config.yaml
norm: "layernorm"
parallel_block: true
init_std_up: 0.0625
init_std_down: 0.0
optimizer: "muon"
lr: 0.00827
grad_clip: 1.0
Each number is 50 + 12 x the weight over its row's rms, rounded and kept within 0 to 99. Layers, rows and columns count from 0. The size before them is the row's rms in percent of the matrix's.

# up: layer 6 MLP up, 256x64, rms 0.108, rows 129-181, columns 0-63
# down: layer 6 MLP down (transposed), 256x64, rms 0.0288, rows 129-180, columns 0-63
up129 098:52 51 55 84 57 58 45 51 58 19 52 48 36 27 36 68 41 62 31 58 41 58 39 55 51 62 76 47 55 36 53 36 65 61 68 40 61 31 43 57 42 56 45 58 41 48 63 44 38 40 44 43 40 60 73 45 64 49 58 37 45 53 51 51
down129 097:34 46 55 47 48 48 27 45 39 64 45 48 51 40 54 73 54 55 52 41 66 43 39 27 70 49 36 54 40 56 59 55 48 51 44 40 64 40 38 33 59 58 42 40 72 47 40 43 61 52 47 83 55 69 32 48 67 44 36 69 40 49 53 77
up130 092:60 57 29 54 58 34 50 44 69 43 38 51 50 49 53 80 18 65 34 43 60 33 36 48 30 48 37 72 51 65 32 51 48 52 70 50 54 47 32 57 48 54 58 63 56 44 54 64 56 47 47 49 70 37 45 38 53 24 53 46 61 57 45 43
down130 091:56 47 62 59 43 36 81 59 35 43 52 57 46 50 50 47 74 37 58 53 34 63 65 60 51 35 56 44 56 63 50 42 62 62 26 58 51 34 54 67 56 68 56 35 52 49 32 54 25 43 45 49 36 40 22 67 50 57 63 47 55 45 33 53
up131 092:46 53 52 39 35 52 58 38 37 46 57 47 44 36 76 70 56 27 43 51 47 57 38 54 54 62 63 52 51 56 54 58 58 51 27 47 21 69 61 53 35 53 55 38 58 49 60 50 66 58 70 19 55 47 43 54 61 50 67 37 71 44 32 41
down131 095:37 42 32 52 57 65 54 50 42 66 57 67 29 67 27 39 42 58 50 63 46 47 67 52 66 53 36 56 54 40 47 72 56 71 45 41 58 30 22 52 38 44 52 47 61 54 41 57 47 58 55 66 57 41 69 43 36 46 31 40 29 56 68 51
up132 090:60 65 27 44 59 54 49 74 40 41 43 59 36 46 46 48 43 45 39 63 36 61 65 33 61 55 48 45 59 55 56 64 70 50 51 35 48 35 49 44 48 46 61 74 44 52 38 35 42 50 55 19 54 75 47 65 58 59 37 77 63 47 41 41
down132 086:29 31 56 38 49 46 44 56 39 45 53 62 57 39 51 62 54 35 64 36 59 33 44 45 39 52 61 47 46 47 35 32 41 59 56 60 50 58 50 51 50 69 69 62 50 66 41 53 63 48 55 54 56 32 13 39 69 77 74 51 42 63 44 41
up133 103:69 60 55 56 58 65 38 51 59 51 53 45 76 26 38 42 62 40 59 59 46 53 49 47 45 42 64 74 39 46 62 41 48 57 46 57 25 56 58 62 58 62 62 42 55 47 33 42 51 34 54 23 55 49 53 43 76 38 40 59 33 59 77 45
down133 095:56 55 42 38 63 64 53 62 51 54 62 66 44 40 58 43 59 64 42 30 32 47 56 38 69 35 64 63 51 54 42 52 47 34 34 45 65 44 41 39 49 59 65 61 58 46 77 40 53 74 58 63 24 44 62 50 38 26 53 41 31 55 34 45
up134 107:65 41 63 28 61 62 42 39 41 51 48 41 46 37 67 46 25 39 56 46 50 66 50 60 37 46 33 48 80 51 59 68 66 56 39 65 64 25 65 53 58 62 38 45 67 44 49 38 49 38 66 49 45 25 38 53 60 52 48 41 59 62 45 49
down134 096:45 55 63 51 41 44 58 35 27 68 67 48 46 68 53 44 41 23 44 30 53 58 44 36 45 63 40 55 41 40 45 78 44 43 42 51 71 60 75 53 57 49 35 46 56 47 64 42 54 35 72 56 49 58 61 54 40 55 55 24 61 68 45 42
up135 099:47 46 56 51 58 55 36 35 64 40 36 56 41 44 39 47 58 57 29 61 41 51 56 71 73 63 48 50 62 42 47 66 52 29 54 38 27 62 60 48 65 67 45 43 47 45 39 44 23 35 61 66 74 45 64 46 46 56 42 30 59 53 67 68
down135 095:31 50 63 60 47 52 61 76 28 51 46 64 53 50 50 57 51 77 52 63 50 65 50 51 48 44 57 60 43 38 42 63 42 46 47 38 62 38 24 50 63 52 59 58 39 26 44 60 51 61 53 30 20 46 42 28 52 50 48 74 60 35 47 62
up136 086:76 50 54 62 66 50 45 30 31 63 51 44 08 44 53 49 44 36 44 67 44 61 72 44 63 48 37 63 47 57 42 55 53 47 39 68 36 56 48 61 38 34 57 33 49 42 47 47 51 61 52 62 51 79 51 50 64 36 44 44 45 50 40 59
down136 092:48 39 49 53 42 37 42 59 59 55 58 42 64 68 41 68 42 75 49 33 39 54 25 55 34 58 64 25 39 73 55 50 49 56 52 50 56 28 35 59 60 47 61 52 46 67 62 64 59 49 54 26 45 39 50 60 22 51 45 62 59 51 45 34
up137 088:52 62 52 49 47 68 53 53 55 66 28 37 45 32 70 51 48 47 48 37 42 66 51 49 62 60 37 60 41 59 49 68 77 59 30 68 38 37 58 57 40 69 52 57 47 46 40 61 60 57 41 33 44 45 38 47 85 34 59 42 40 42 46 34
down137 086:57 41 37 46 35 54 43 52 44 52 63 84 60 50 33 65 38 60 56 62 54 44 52 32 57 34 41 48 48 26 55 38 40 46 61 50 54 65 63 44 48 57 57 46 58 44 31 54 59 22 57 77 56 43 35 55 25 50 49 54 67 72 52 43
up138 097:55 51 66 52 60 37 56 34 64 47 44 42 33 57 59 58 41 73 41 54 38 88 44 55 62 49 38 48 47 56 50 64 45 41 42 56 35 62 62 49 60 57 24 50 45 53 39 52 64 56 58 57 45 21 34 56 35 58 42 31 52 66 70 60
down138 096:50 24 51 19 29 54 54 62 38 54 47 36 55 63 55 52 35 62 53 37 75 55 62 50 42 57 76 60 49 71 24 34 64 53 50 58 47 55 39 58 42 56 61 36 32 33 50 63 48 59 45 38 39 65 44 61 56 60 55 52 52 56 56 40
up139 086:55 76 53 52 36 35 49 40 51 60 52 62 56 52 49 57 52 56 27 30 38 60 37 44 48 47 24 56 40 59 42 59 67 58 51 56 35 55 67 58 36 61 69 72 47 48 62 69 24 41 36 44 56 63 42 47 61 64 26 45 41 55 60 38
down139 099:55 48 32 38 65 79 40 46 51 47 52 38 64 53 69 63 43 48 36 36 54 53 41 56 56 52 64 42 55 54 54 58 47 42 63 53 74 51 52 32 34 36 51 44 30 56 50 15 48 55 54 60 57 71 33 42 35 41 62 58 32 58 39 67
up140 093:57 65 45 35 75 72 58 47 37 35 58 35 58 57 30 62 59 32 63 40 31 35 43 35 56 75 57 31 57 50 41 48 43 54 42 42 52 51 54 65 57 62 39 59 59 56 49 49 58 56 67 19 57 57 45 49 55 51 29 43 59 35 62 40
down140 087:46 53 59 39 33 44 44 59 40 72 55 75 53 49 63 50 44 51 33 48 67 61 69 41 49 48 28 54 33 42 60 64 76 53 54 51 27 47 40 51 46 46 66 52 18 40 40 26 58 50 69 47 30 48 48 64 47 47 55 61 53 48 52 60
up141 101:44 48 63 45 41 41 30 48 52 42 32 45 36 40 60 61 61 39 62 46 86 44 53 34 57 47 28 30 46 43 61 39 73 48 67 51 38 70 48 40 43 59 52 65 61 34 54 30 53 43 58 41 62 48 55 45 63 71 57 54 58 56 33 39
down141 107:27 61 58 54 62 37 54 66 47 50 59 79 64 50 60 31 33 46 60 47 44 57 53 64 48 41 68 49 37 33 61 72 59 47 28 47 48 45 30 44 46 53 42 30 60 64 37 60 46 62 61 33 36 61 58 70 38 35 39 53 65 45 57 46
up142 093:47 42 24 41 52 46 69 37 49 60 59 31 37 37 64 35 44 54 52 48 58 46 34 48 36 59 66 47 51 42 60 60 40 51 43 68 32 51 52 58 53 66 54 27 47 58 51 29 75 76 61 45 48 54 65 45 36 63 38 50 69 34 66 48
down142 089:26 47 44 50 43 52 44 55 69 74 51 63 44 53 38 39 50 46 60 39 53 47 67 28 39 23 37 50 28 60 65 46 59 37 51 34 59 53 51 64 39 46 46 62 76 43 56 45 49 42 47 78 63 48 40 57 70 51 57 71 38 46 54 47
up143 099:64 44 65 46 42 67 55 38 53 59 48 43 53 40 33 49 40 44 42 55 56 67 71 59 59 38 56 45 62 56 68 59 44 54 43 45 43 41 45 54 82 45 45 55 54 40 60 40 64 67 60 44 26 49 25 17 47 52 61 64 53 36 74 47
down143 101:33 45 41 39 47 29 61 43 45 54 64 57 50 57 54 26 46 42 65 38 50 60 61 54 61 49 32 51 73 33 71 59 56 72 40 41 39 61 55 63 55 38 57 53 47 54 60 41 75 43 54 51 46 23 58 62 40 62 53 45 67 47 26 35
up144 113:58 63 39 54 65 73 55 33 45 31 36 70 53 57 54 62 55 34 57 42 48 49 19 41 21 22 68 50 40 30 48 47 47 61 41 43 44 50 42 65 54 79 59 51 59 54 59 53 53 54 53 46 45 57 41 45 39 64 52 66 48 54 52 59
down144 109:64 63 43 24 68 42 54 50 26 33 59 45 41 59 36 54 43 66 40 71 75 73 68 49 62 54 25 45 42 48 62 47 33 49 42 58 48 44 42 37 60 49 53 40 17 52 47 58 61 45 39 44 56 49 55 46 58 52 33 52 55 58 56 61
up145 087:51 43 32 50 39 45 60 40 51 26 52 43 39 57 59 45 39 71 54 47 40 60 56 39 47 60 37 56 48 62 64 35 28 78 40 58 47 52 55 61 51 74 41 60 22 64 54 60 46 40 54 34 42 48 37 45 35 66 68 66 28 47 57 62
down145 098:33 64 65 56 63 39 30 64 71 66 48 67 50 51 73 38 36 55 22 57 60 46 65 51 37 67 48 50 38 43 40 58 43 26 55 54 51 56 33 43 56 26 34 65 31 54 51 48 64 63 43 60 45 47 56 52 53 44 47 32 46 57 63 49
up146 126:27 46 64 29 52 56 50 50 43 38 34 43 46 55 56 54 33 39 46 47 58 58 34 52 67 47 39 44 29 61 33 54 60 44 49 58 46 48 54 37 50 75 60 37 78 33 57 42 57 60 63 62 55 59 46 52 56 49 70 34 78 48 77 46
down146 134:14 50 51 32 65 53 59 50 39 37 47 38 63 32 64 61 47 62 35 37 45 67 47 48 42 35 52 51 60 58 50 51 50 49 54 39 54 59 39 56 47 70 62 43 65 65 61 44 37 25 51 38 61 53 63 83 51 52 31 53 64 39 53 57
up147 103:46 52 60 39 50 51 62 52 49 48 63 40 60 39 35 71 38 56 31 69 47 44 68 41 65 60 40 53 52 55 52 60 58 55 49 47 18 32 77 54 52 45 47 63 49 68 50 42 70 42 72 40 56 34 39 45 57 43 24 41 69 50 44 37
down147 102:56 63 50 38 50 35 49 55 42 61 45 48 34 60 22 62 46 54 54 75 51 51 57 57 50 74 38 46 44 36 34 57 51 62 46 65 42 34 35 46 59 60 62 25 31 30 53 60 43 74 37 34 44 41 68 48 69 61 49 45 63 56 46 58
up148 090:66 55 50 58 55 68 45 57 60 52 60 45 26 80 58 33 66 54 52 50 40 50 78 46 37 61 46 50 45 40 54 39 49 43 70 42 39 57 55 44 64 54 70 42 42 36 51 31 66 44 38 18 42 51 49 56 49 35 45 27 50 66 51 52
down148 086:38 35 75 54 51 48 50 44 22 52 51 57 77 43 44 58 67 51 39 51 51 58 58 42 66 39 57 58 41 66 72 52 55 56 25 68 56 44 46 60 39 45 37 28 17 51 63 66 49 56 47 57 33 40 53 52 39 48 56 61 44 38 43 53
up149 086:43 39 53 38 54 48 42 28 64 34 49 81 62 67 69 61 46 52 34 61 46 54 53 58 23 77 44 55 37 46 38 48 58 47 40 48 36 44 47 75 42 47 39 50 55 58 54 45 33 72 44 52 48 59 64 66 27 57 63 46 60 42 47 46
down149 091:70 53 67 47 23 49 62 60 12 44 48 29 48 34 42 71 51 40 63 34 50 58 53 36 45 43 45 54 59 40 59 49 60 49 48 60 67 68 64 31 61 47 61 42 53 57 51 70 56 39 62 50 46 49 42 22 43 52 56 63 42 52 50 54
up150 117:47 47 69 34 46 18 51 38 77 33 43 61 58 54 55 41 48 42 32 40 35 71 63 50 56 46 12 58 53 55 40 65 51 56 50 39 67 59 43 40 50 49 67 51 52 41 55 58 33 51 54 47 39 52 43 51 67 48 65 53 66 50 61 38
down150 113:47 61 40 64 87 62 37 67 55 74 65 54 48 39 55 45 58 59 44 53 48 39 60 56 44 41 70 46 46 35 53 46 37 49 39 44 41 34 43 50 50 47 60 59 51 48 40 28 43 39 59 78 60 52 58 76 31 48 50 36 35 44 31 47
up151 095:56 39 51 34 48 47 40 35 65 64 61 40 63 32 44 63 37 45 58 53 48 64 49 56 52 58 53 48 34 49 43 60 56 61 82 48 42 41 55 28 59 52 49 20 49 45 25 31 58 37 38 56 64 57 68 37 69 73 49 53 64 55 56 52
down151 094:37 52 60 43 34 45 46 54 62 54 33 60 55 43 46 48 79 44 57 45 52 65 47 52 36 52 41 29 45 48 68 47 40 55 37 46 43 50 50 75 27 37 41 68 69 60 43 63 50 66 53 40 35 35 60 84 40 40 33 53 63 41 61 47
up152 099:31 67 57 52 64 64 47 51 55 49 40 58 69 27 43 66 54 31 55 42 38 55 33 50 40 55 58 49 36 47 58 51 44 52 58 54 23 51 57 20 52 61 64 35 44 39 61 73 69 37 62 41 48 36 41 50 58 39 49 71 58 71 48 42
down152 102:50 55 52 73 51 70 42 45 55 27 45 16 52 51 60 60 61 41 58 57 39 32 50 47 59 63 52 48 66 44 44 72 64 54 58 61 48 31 52 40 45 37 63 37 75 56 38 44 49 62 50 53 61 53 47 53 28 48 59 26 35 44 52 29
up153 108:51 25 60 44 56 35 66 55 64 65 33 47 39 54 67 29 65 58 54 59 51 80 49 39 46 65 64 51 36 45 50 62 55 66 63 47 59 36 61 54 57 48 55 40 46 47 54 65 59 52 56 68 34 32 50 40 50 28 25 52 36 39 61 35
down153 101:42 63 59 61 27 59 44 55 54 51 50 62 51 47 52 45 52 28 29 53 51 43 53 53 48 39 23 56 57 43 81 43 36 53 51 63 56 81 48 49 73 44 63 64 47 49 40 42 47 15 37 48 57 61 44 56 38 44 46 36 63 49 61 62
up154 088:49 62 58 52 49 36 28 50 66 35 60 71 38 44 58 49 49 38 63 54 57 33 67 43 45 44 80 42 62 50 61 60 52 36 53 49 27 44 64 48 52 71 60 43 64 45 52 51 46 43 55 50 44 62 45 32 63 68 63 29 54 66 21 48
down154 090:42 16 38 52 64 53 57 58 42 59 59 66 42 68 35 53 60 62 54 36 39 38 35 59 39 38 57 53 28 54 58 34 46 42 38 52 40 61 41 52 29 54 70 57 82 63 65 31 45 44 56 61 56 60 39 46 42 58 55 63 36 45 41 57
up155 113:64 48 46 54 51 59 55 22 70 76 43 59 65 53 32 35 57 57 39 33 52 48 56 37 40 57 46 57 61 61 52 31 69 75 39 61 68 35 48 48 53 38 62 23 53 42 31 68 46 44 47 56 58 48 45 43 55 67 42 36 48 55 62 55
down155 101:46 35 46 61 41 53 45 57 56 59 38 64 52 53 45 44 76 79 49 47 53 68 12 30 44 72 52 48 47 40 48 50 38 43 50 49 76 37 44 29 60 48 71 51 48 60 42 31 55 48 57 41 41 58 60 34 42 53 39 60 52 54 54 62
up156 087:48 45 40 31 41 44 38 60 46 25 49 74 64 43 43 61 50 66 66 45 64 84 48 44 41 41 48 48 57 62 59 62 65 60 61 39 63 35 65 51 41 40 33 60 40 37 49 46 64 49 58 54 30 42 54 55 31 51 39 47 35 58 73 57
down156 087:44 40 49 78 40 56 48 45 55 38 48 57 72 47 42 37 53 27 55 76 64 41 30 44 54 51 63 51 39 50 58 61 57 39 66 63 35 45 57 41 43 37 49 36 49 86 55 49 24 54 27 52 50 48 59 59 54 56 45 66 38 41 57 58
up157 099:60 50 63 44 66 50 36 52 50 39 41 44 50 32 27 57 52 57 57 22 71 51 41 47 47 41 53 64 46 55 67 35 57 85 41 43 60 49 60 26 54 64 46 61 59 53 33 32 70 40 46 35 44 60 30 44 66 52 62 45 54 58 60 49
down157 093:48 34 30 69 45 40 44 42 63 49 54 57 83 72 35 49 43 55 49 50 25 58 28 46 67 49 59 65 47 47 52 51 56 46 42 48 63 39 53 40 46 54 45 26 66 33 50 52 34 45 58 83 42 40 55 51 47 45 70 59 60 46 43 47
up158 091:52 42 89 30 53 50 54 60 50 47 39 43 45 61 53 57 41 47 36 38 67 51 54 59 65 47 51 70 44 58 52 36 61 46 79 64 68 38 42 62 36 62 46 43 38 43 25 42 62 68 50 56 48 32 50 54 55 55 30 48 45 56 43 29
down158 098:45 50 35 79 55 46 56 45 60 60 51 53 31 41 56 55 67 53 66 71 45 57 21 47 50 40 45 33 58 41 47 48 61 38 36 53 47 72 72 35 54 34 51 52 75 55 67 57 42 18 42 51 48 54 48 44 41 56 51 33 54 46 62 62
up159 097:66 30 50 46 44 51 76 32 82 55 74 50 43 23 72 58 41 36 54 33 55 55 39 62 52 35 60 52 46 55 52 51 34 46 48 51 53 68 56 61 37 45 53 46 61 68 40 60 49 44 59 44 50 44 57 49 60 26 44 46 53 72 38 37
down159 092:48 66 47 59 40 59 50 83 38 64 56 58 45 51 54 51 52 46 11 27 43 50 68 40 50 40 47 69 39 55 58 35 46 51 45 51 70 62 44 44 55 34 50 48 44 33 52 52 54 60 62 72 48 59 41 26 54 56 60 67 56 45 35 38
up160 114:48 33 46 44 59 36 45 46 49 52 52 53 55 31 66 58 30 57 56 83 50 55 53 56 62 41 38 66 36 43 33 50 47 28 63 46 44 66 55 60 46 57 82 54 76 30 51 53 23 63 62 42 51 55 47 42 41 35 42 57 57 53 51 42
down160 132:48 33 49 68 56 25 40 27 40 44 44 50 55 49 54 52 78 47 59 88 31 42 49 45 44 55 39 40 58 44 56 66 67 53 48 67 35 57 47 48 49 60 68 24 60 54 44 48 55 53 62 45 44 56 52 36 60 37 65 52 38 37 42 62
up161 113:66 43 41 44 52 50 47 41 67 51 60 31 62 48 41 36 53 50 53 37 12 55 48 48 57 47 29 50 51 52 67 64 40 63 44 30 65 38 46 49 60 58 67 54 47 28 74 36 53 66 63 42 65 67 31 60 52 58 37 51 64 40 51 42
down161 108:57 56 35 73 60 48 51 58 24 67 57 73 57 32 60 45 42 57 60 28 35 48 64 42 67 37 37 30 34 52 51 50 67 41 28 54 42 71 53 33 53 40 53 56 57 58 50 59 45 46 52 63 39 51 34 54 67 47 30 53 51 44 61 38
up162 105:59 49 51 59 47 31 62 29 64 61 61 63 42 44 50 48 65 52 35 40 63 50 50 55 48 55 53 68 55 44 46 55 32 47 39 27 71 36 46 50 40 62 68 48 46 42 67 60 35 40 77 41 47 34 36 41 68 68 51 36 32 66 33 41
down162 095:49 47 33 40 35 61 16 43 41 56 40 74 48 51 63 55 47 57 49 42 67 52 33 34 55 55 57 25 57 48 47 53 67 54 53 60 58 47 75 53 58 37 47 42 33 55 44 62 41 50 26 55 56 59 79 45 60 43 49 44 52 68 41 67
up163 100:43 52 57 37 68 29 60 46 44 67 47 37 55 43 46 50 37 68 53 43 70 73 46 69 56 72 41 64 36 38 49 55 77 59 42 55 51 42 38 34 75 52 69 62 45 41 45 64 40 38 35 50 52 44 43 54 64 36 52 60 37 62 44 35
down163 096:55 71 59 74 47 33 53 34 57 33 37 40 45 57 51 43 69 36 51 68 59 54 49 32 49 43 48 62 50 43 44 46 40 41 46 30 41 44 84 49 47 45 32 48 31 39 54 65 59 41 38 65 53 47 51 68 55 73 70 40 48 41 53 64
up164 100:57 45 55 48 67 63 53 56 47 46 60 39 50 51 18 56 46 31 37 45 38 53 35 70 53 49 38 89 46 41 42 51 53 54 35 53 52 52 57 43 48 60 42 40 39 63 42 58 36 41 55 57 39 80 38 36 69 69 39 49 38 40 62 55
down164 090:57 53 58 39 32 56 38 39 43 38 56 38 43 47 54 54 61 27 44 60 61 48 45 61 36 45 49 45 61 56 77 56 33 47 37 38 60 55 56 64 46 27 58 74 75 60 47 36 43 49 37 51 63 58 74 33 62 33 47 45 41 45 51 76
up165 110:49 49 44 59 48 67 54 54 44 67 48 29 35 42 58 43 33 43 43 62 57 71 50 52 57 52 51 50 29 46 82 44 40 45 41 56 46 57 47 58 52 45 46 31 70 65 82 55 38 37 35 64 34 47 50 21 35 58 53 52 41 43 64 47
down165 105:55 41 29 49 18 41 38 45 48 80 49 45 50 55 41 50 25 59 44 50 45 56 68 65 36 52 39 44 49 51 43 52 56 52 47 44 42 54 53 57 61 82 53 36 48 47 51 65 75 75 38 54 33 64 47 37 55 57 52 66 39 58 44 41
up166 093:50 34 46 54 55 58 72 58 52 55 73 41 35 44 36 79 42 62 37 59 69 41 41 66 35 59 40 42 23 52 52 58 55 54 53 48 38 47 34 67 50 59 46 32 39 46 64 36 68 31 57 34 48 52 59 58 52 54 51 41 59 43 69 70
down166 088:57 71 43 34 51 48 30 54 50 43 39 42 35 41 68 35 55 51 61 80 59 72 59 36 73 49 60 44 65 36 35 56 43 61 46 75 48 54 65 18 43 43 56 58 36 43 45 52 53 66 53 59 48 52 46 27 41 48 42 41 47 49 48 56
up167 104:46 62 67 49 57 41 33 42 57 32 35 64 64 67 45 52 49 69 47 43 69 44 48 48 74 52 54 36 47 32 45 49 53 31 42 35 43 61 80 42 45 70 65 36 52 39 32 55 42 37 63 56 32 59 55 43 64 42 49 35 45 56 68 37
down167 096:58 29 47 50 62 43 75 47 42 43 51 36 49 37 30 65 44 37 59 57 52 75 47 48 52 37 39 46 64 65 47 53 46 67 53 50 49 34 38 57 68 45 45 49 33 45 53 76 72 45 40 29 58 41 56 69 46 55 66 63 44 24 55 56
up168 098:61 32 54 52 75 57 59 49 36 69 39 27 62 29 52 44 33 42 34 32 54 56 51 42 59 44 53 56 54 58 46 69 60 49 55 74 36 62 46 57 57 55 33 48 70 44 60 49 50 38 38 61 33 32 48 66 64 42 59 33 70 43 59 59
down168 098:44 43 50 45 61 26 53 35 50 74 35 44 74 63 40 60 49 39 48 56 73 57 49 36 48 46 60 45 59 62 35 37 62 44 39 59 76 55 50 34 56 43 23 35 41 56 64 42 49 58 51 58 35 50 46 52 74 47 52 45 73 56 33 40
up169 099:37 45 31 60 70 61 53 41 51 47 52 61 33 59 36 62 45 33 37 53 61 47 62 39 67 50 59 48 56 40 62 70 33 61 56 48 55 53 35 55 77 62 52 70 28 42 33 53 47 34 58 14 39 57 56 59 57 49 49 50 58 48 37 52
down169 100:61 59 80 49 43 37 56 47 56 48 46 39 46 39 41 44 53 59 69 39 34 42 60 74 44 56 50 58 50 44 44 42 59 40 39 53 39 49 68 50 26 55 55 50 47 53 71 41 43 48 67 72 55 34 52 83 19 60 35 46 51 46 58 41
up170 104:60 38 52 51 61 63 24 52 42 49 37 48 42 49 53 42 63 50 55 48 75 55 36 37 21 55 45 43 40 30 48 61 66 38 50 58 50 58 29 57 45 66 35 46 55 27 51 61 62 76 33 28 63 59 44 59 46 52 63 66 42 54 67 48
down170 094:54 42 43 46 39 70 60 57 63 64 57 57 33 47 36 37 49 53 59 53 46 53 64 63 52 33 56 66 83 54 46 47 49 75 57 22 52 61 59 65 39 62 34 49 51 41 51 39 52 30 33 56 27 47 51 60 53 44 36 33 47 63 34 43
up171 088:41 49 51 39 57 46 40 58 23 58 60 62 51 43 48 38 60 59 40 53 47 65 47 31 32 47 56 52 45 40 75 29 48 54 57 47 52 46 52 43 50 49 76 67 48 58 43 33 35 72 39 32 38 65 63 41 51 49 58 54 81 43 58 24
down171 089:51 54 53 47 45 51 64 31 54 67 48 42 57 44 39 61 55 47 44 46 57 07 60 30 64 38 36 46 50 36 57 60 51 47 55 58 56 54 66 33 71 62 45 47 74 61 70 54 51 56 35 58 54 60 44 53 29 61 41 33 40 33 43 68
up172 094:70 54 53 40 68 40 56 41 64 60 56 49 43 58 42 67 52 29 44 62 70 55 54 74 29 77 22 48 63 55 49 49 66 67 52 39 34 39 50 42 59 58 51 45 46 55 54 46 70 37 57 28 39 43 42 56 46 63 58 58 56 28 57 48
down172 093:46 48 43 51 53 71 53 54 48 53 39 53 43 52 12 75 54 69 58 47 26 64 61 44 70 41 63 59 43 37 46 58 43 16 54 60 40 58 33 49 45 52 51 58 36 63 48 53 50 79 57 55 34 61 42 32 54 48 45 53 53 51 54 54
up173 113:70 54 50 55 51 45 58 69 62 37 51 54 58 28 56 53 51 45 40 62 50 81 35 52 49 40 33 66 52 25 50 55 53 44 56 45 54 33 57 52 62 62 58 46 79 21 46 30 55 43 35 33 53 70 49 39 51 56 41 69 56 50 51 41
down173 106:50 45 41 47 35 37 52 50 67 33 55 53 57 40 61 21 39 42 39 35 61 47 50 65 30 34 49 48 59 41 47 51 62 58 36 69 28 50 44 44 62 60 63 56 84 71 56 57 54 50 35 56 41 43 47 75 61 34 56 59 52 44 38 61
up174 111:43 44 56 57 47 78 53 55 54 42 51 45 27 34 51 46 54 53 62 47 76 73 43 73 38 48 46 55 57 46 44 35 61 46 52 64 51 44 58 51 63 46 39 40 59 15 70 38 52 50 42 32 45 59 47 29 59 40 66 45 34 65 64 42
down174 097:65 35 40 43 44 65 53 56 41 53 60 65 41 65 38 47 77 57 59 70 40 68 54 29 73 61 44 37 48 42 45 40 45 53 50 70 42 55 34 54 57 39 58 33 23 54 57 62 38 54 66 49 44 56 46 32 41 48 48 33 41 50 33 69
up175 108:55 59 53 62 59 68 44 57 46 39 77 35 53 30 37 31 37 43 33 62 29 51 56 43 61 52 48 36 57 30 69 44 41 48 58 49 28 69 49 55 64 47 60 56 56 50 57 67 42 49 59 48 53 46 50 50 35 65 58 79 44 62 31 34
down175 101:29 58 43 57 41 48 44 47 54 47 55 32 57 35 51 41 52 54 18 68 58 48 60 44 33 42 38 40 39 29 70 71 52 56 53 52 45 50 46 58 63 41 43 49 39 85 45 40 52 37 52 42 58 53 57 56 74 43 56 68 38 43 70 69
up176 102:63 56 46 48 39 36 61 53 69 46 53 54 73 52 50 73 55 44 45 36 26 70 46 49 25 52 49 63 44 31 47 69 68 50 55 52 30 46 73 42 45 32 69 59 60 52 51 39 42 55 31 45 54 34 50 38 48 52 33 70 63 48 37 50
down176 098:48 68 43 44 35 67 72 29 62 63 33 63 41 45 33 61 62 61 57 46 62 57 37 50 55 61 37 53 53 46 58 43 49 67 48 59 52 60 42 46 38 49 76 54 45 56 23 61 56 43 22 48 48 39 52 22 68 40 36 47 60 43 48 58
up177 108:64 68 67 51 51 67 27 55 51 48 47 65 33 50 46 64 27 75 48 38 40 62 26 54 75 54 49 48 33 68 45 43 64 46 40 41 50 37 76 71 42 39 47 48 48 61 51 53 53 64 54 47 40 47 32 38 51 62 55 40 40 61 42 54
down177 103:45 53 43 60 34 53 62 52 73 62 45 56 67 59 42 44 69 46 34 79 37 43 65 39 52 48 44 55 30 51 56 61 50 62 33 57 48 49 60 44 60 50 30 62 27 64 47 44 71 57 47 44 49 67 50 40 62 24 44 25 50 32 51 47
up178 102:57 16 38 43 70 55 49 56 66 50 37 51 55 64 30 60 50 36 28 61 44 61 64 54 41 33 54 54 57 38 41 58 55 62 51 27 70 49 48 58 66 43 54 48 57 50 62 46 17 57 65 56 63 57 55 48 35 40 59 34 49 66 54 46
down178 105:38 56 54 45 44 68 45 55 53 50 36 41 71 56 38 58 62 54 30 71 43 57 56 46 27 59 59 44 59 58 58 54 31 47 62 42 58 36 39 57 31 46 39 67 41 50 66 32 37 41 63 60 25 58 68 33 56 57 58 25 54 61 53 67
up179 096:59 41 53 67 61 67 22 60 56 42 42 46 34 37 74 61 52 65 24 46 46 54 44 59 60 53 70 46 50 62 63 37 50 69 40 58 68 48 53 52 29 64 35 40 36 49 44 46 50 47 47 26 49 46 42 58 52 36 42 53 32 72 62 53
down179 102:61 48 63 29 31 50 63 46 50 44 45 23 57 70 35 58 54 55 65 60 62 54 64 48 64 43 36 53 43 47 47 40 66 46 61 59 32 56 52 67 63 52 62 46 25 40 69 43 48 35 33 70 57 48 55 40 62 56 52 61 57 29 52 28
up180 090:56 52 75 69 43 26 52 41 46 38 58 60 29 36 60 44 57 39 32 53 40 59 53 57 52 48 46 51 34 45 55 51 44 61 69 64 54 25 51 70 47 68 67 29 29 53 41 30 44 50 46 66 74 55 53 40 53 56 43 32 45 61 52 51
down180 096:45 60 28 35 51 63 35 56 74 58 54 47 47 39 58 57 42 58 63 39 52 74 44 52 44 50 63 43 53 67 45 48 48 43 41 29 62 58 35 20 56 53 30 61 53 48 73 66 53 51 66 39 45 64 69 44 47 47 33 61 52 24 48 49
up181 095:61 58 50 26 41 36 47 64 55 35 36 41 34 32 56 54 66 40 32 72 38 48 76 52 37 37 72 54 49 48 58 50 56 50 35 55 37 63 35 57 57 64 36 56 53 48 48 45 51 67 66 40 58 63 53 28 59 64 64 46 36 65 62 44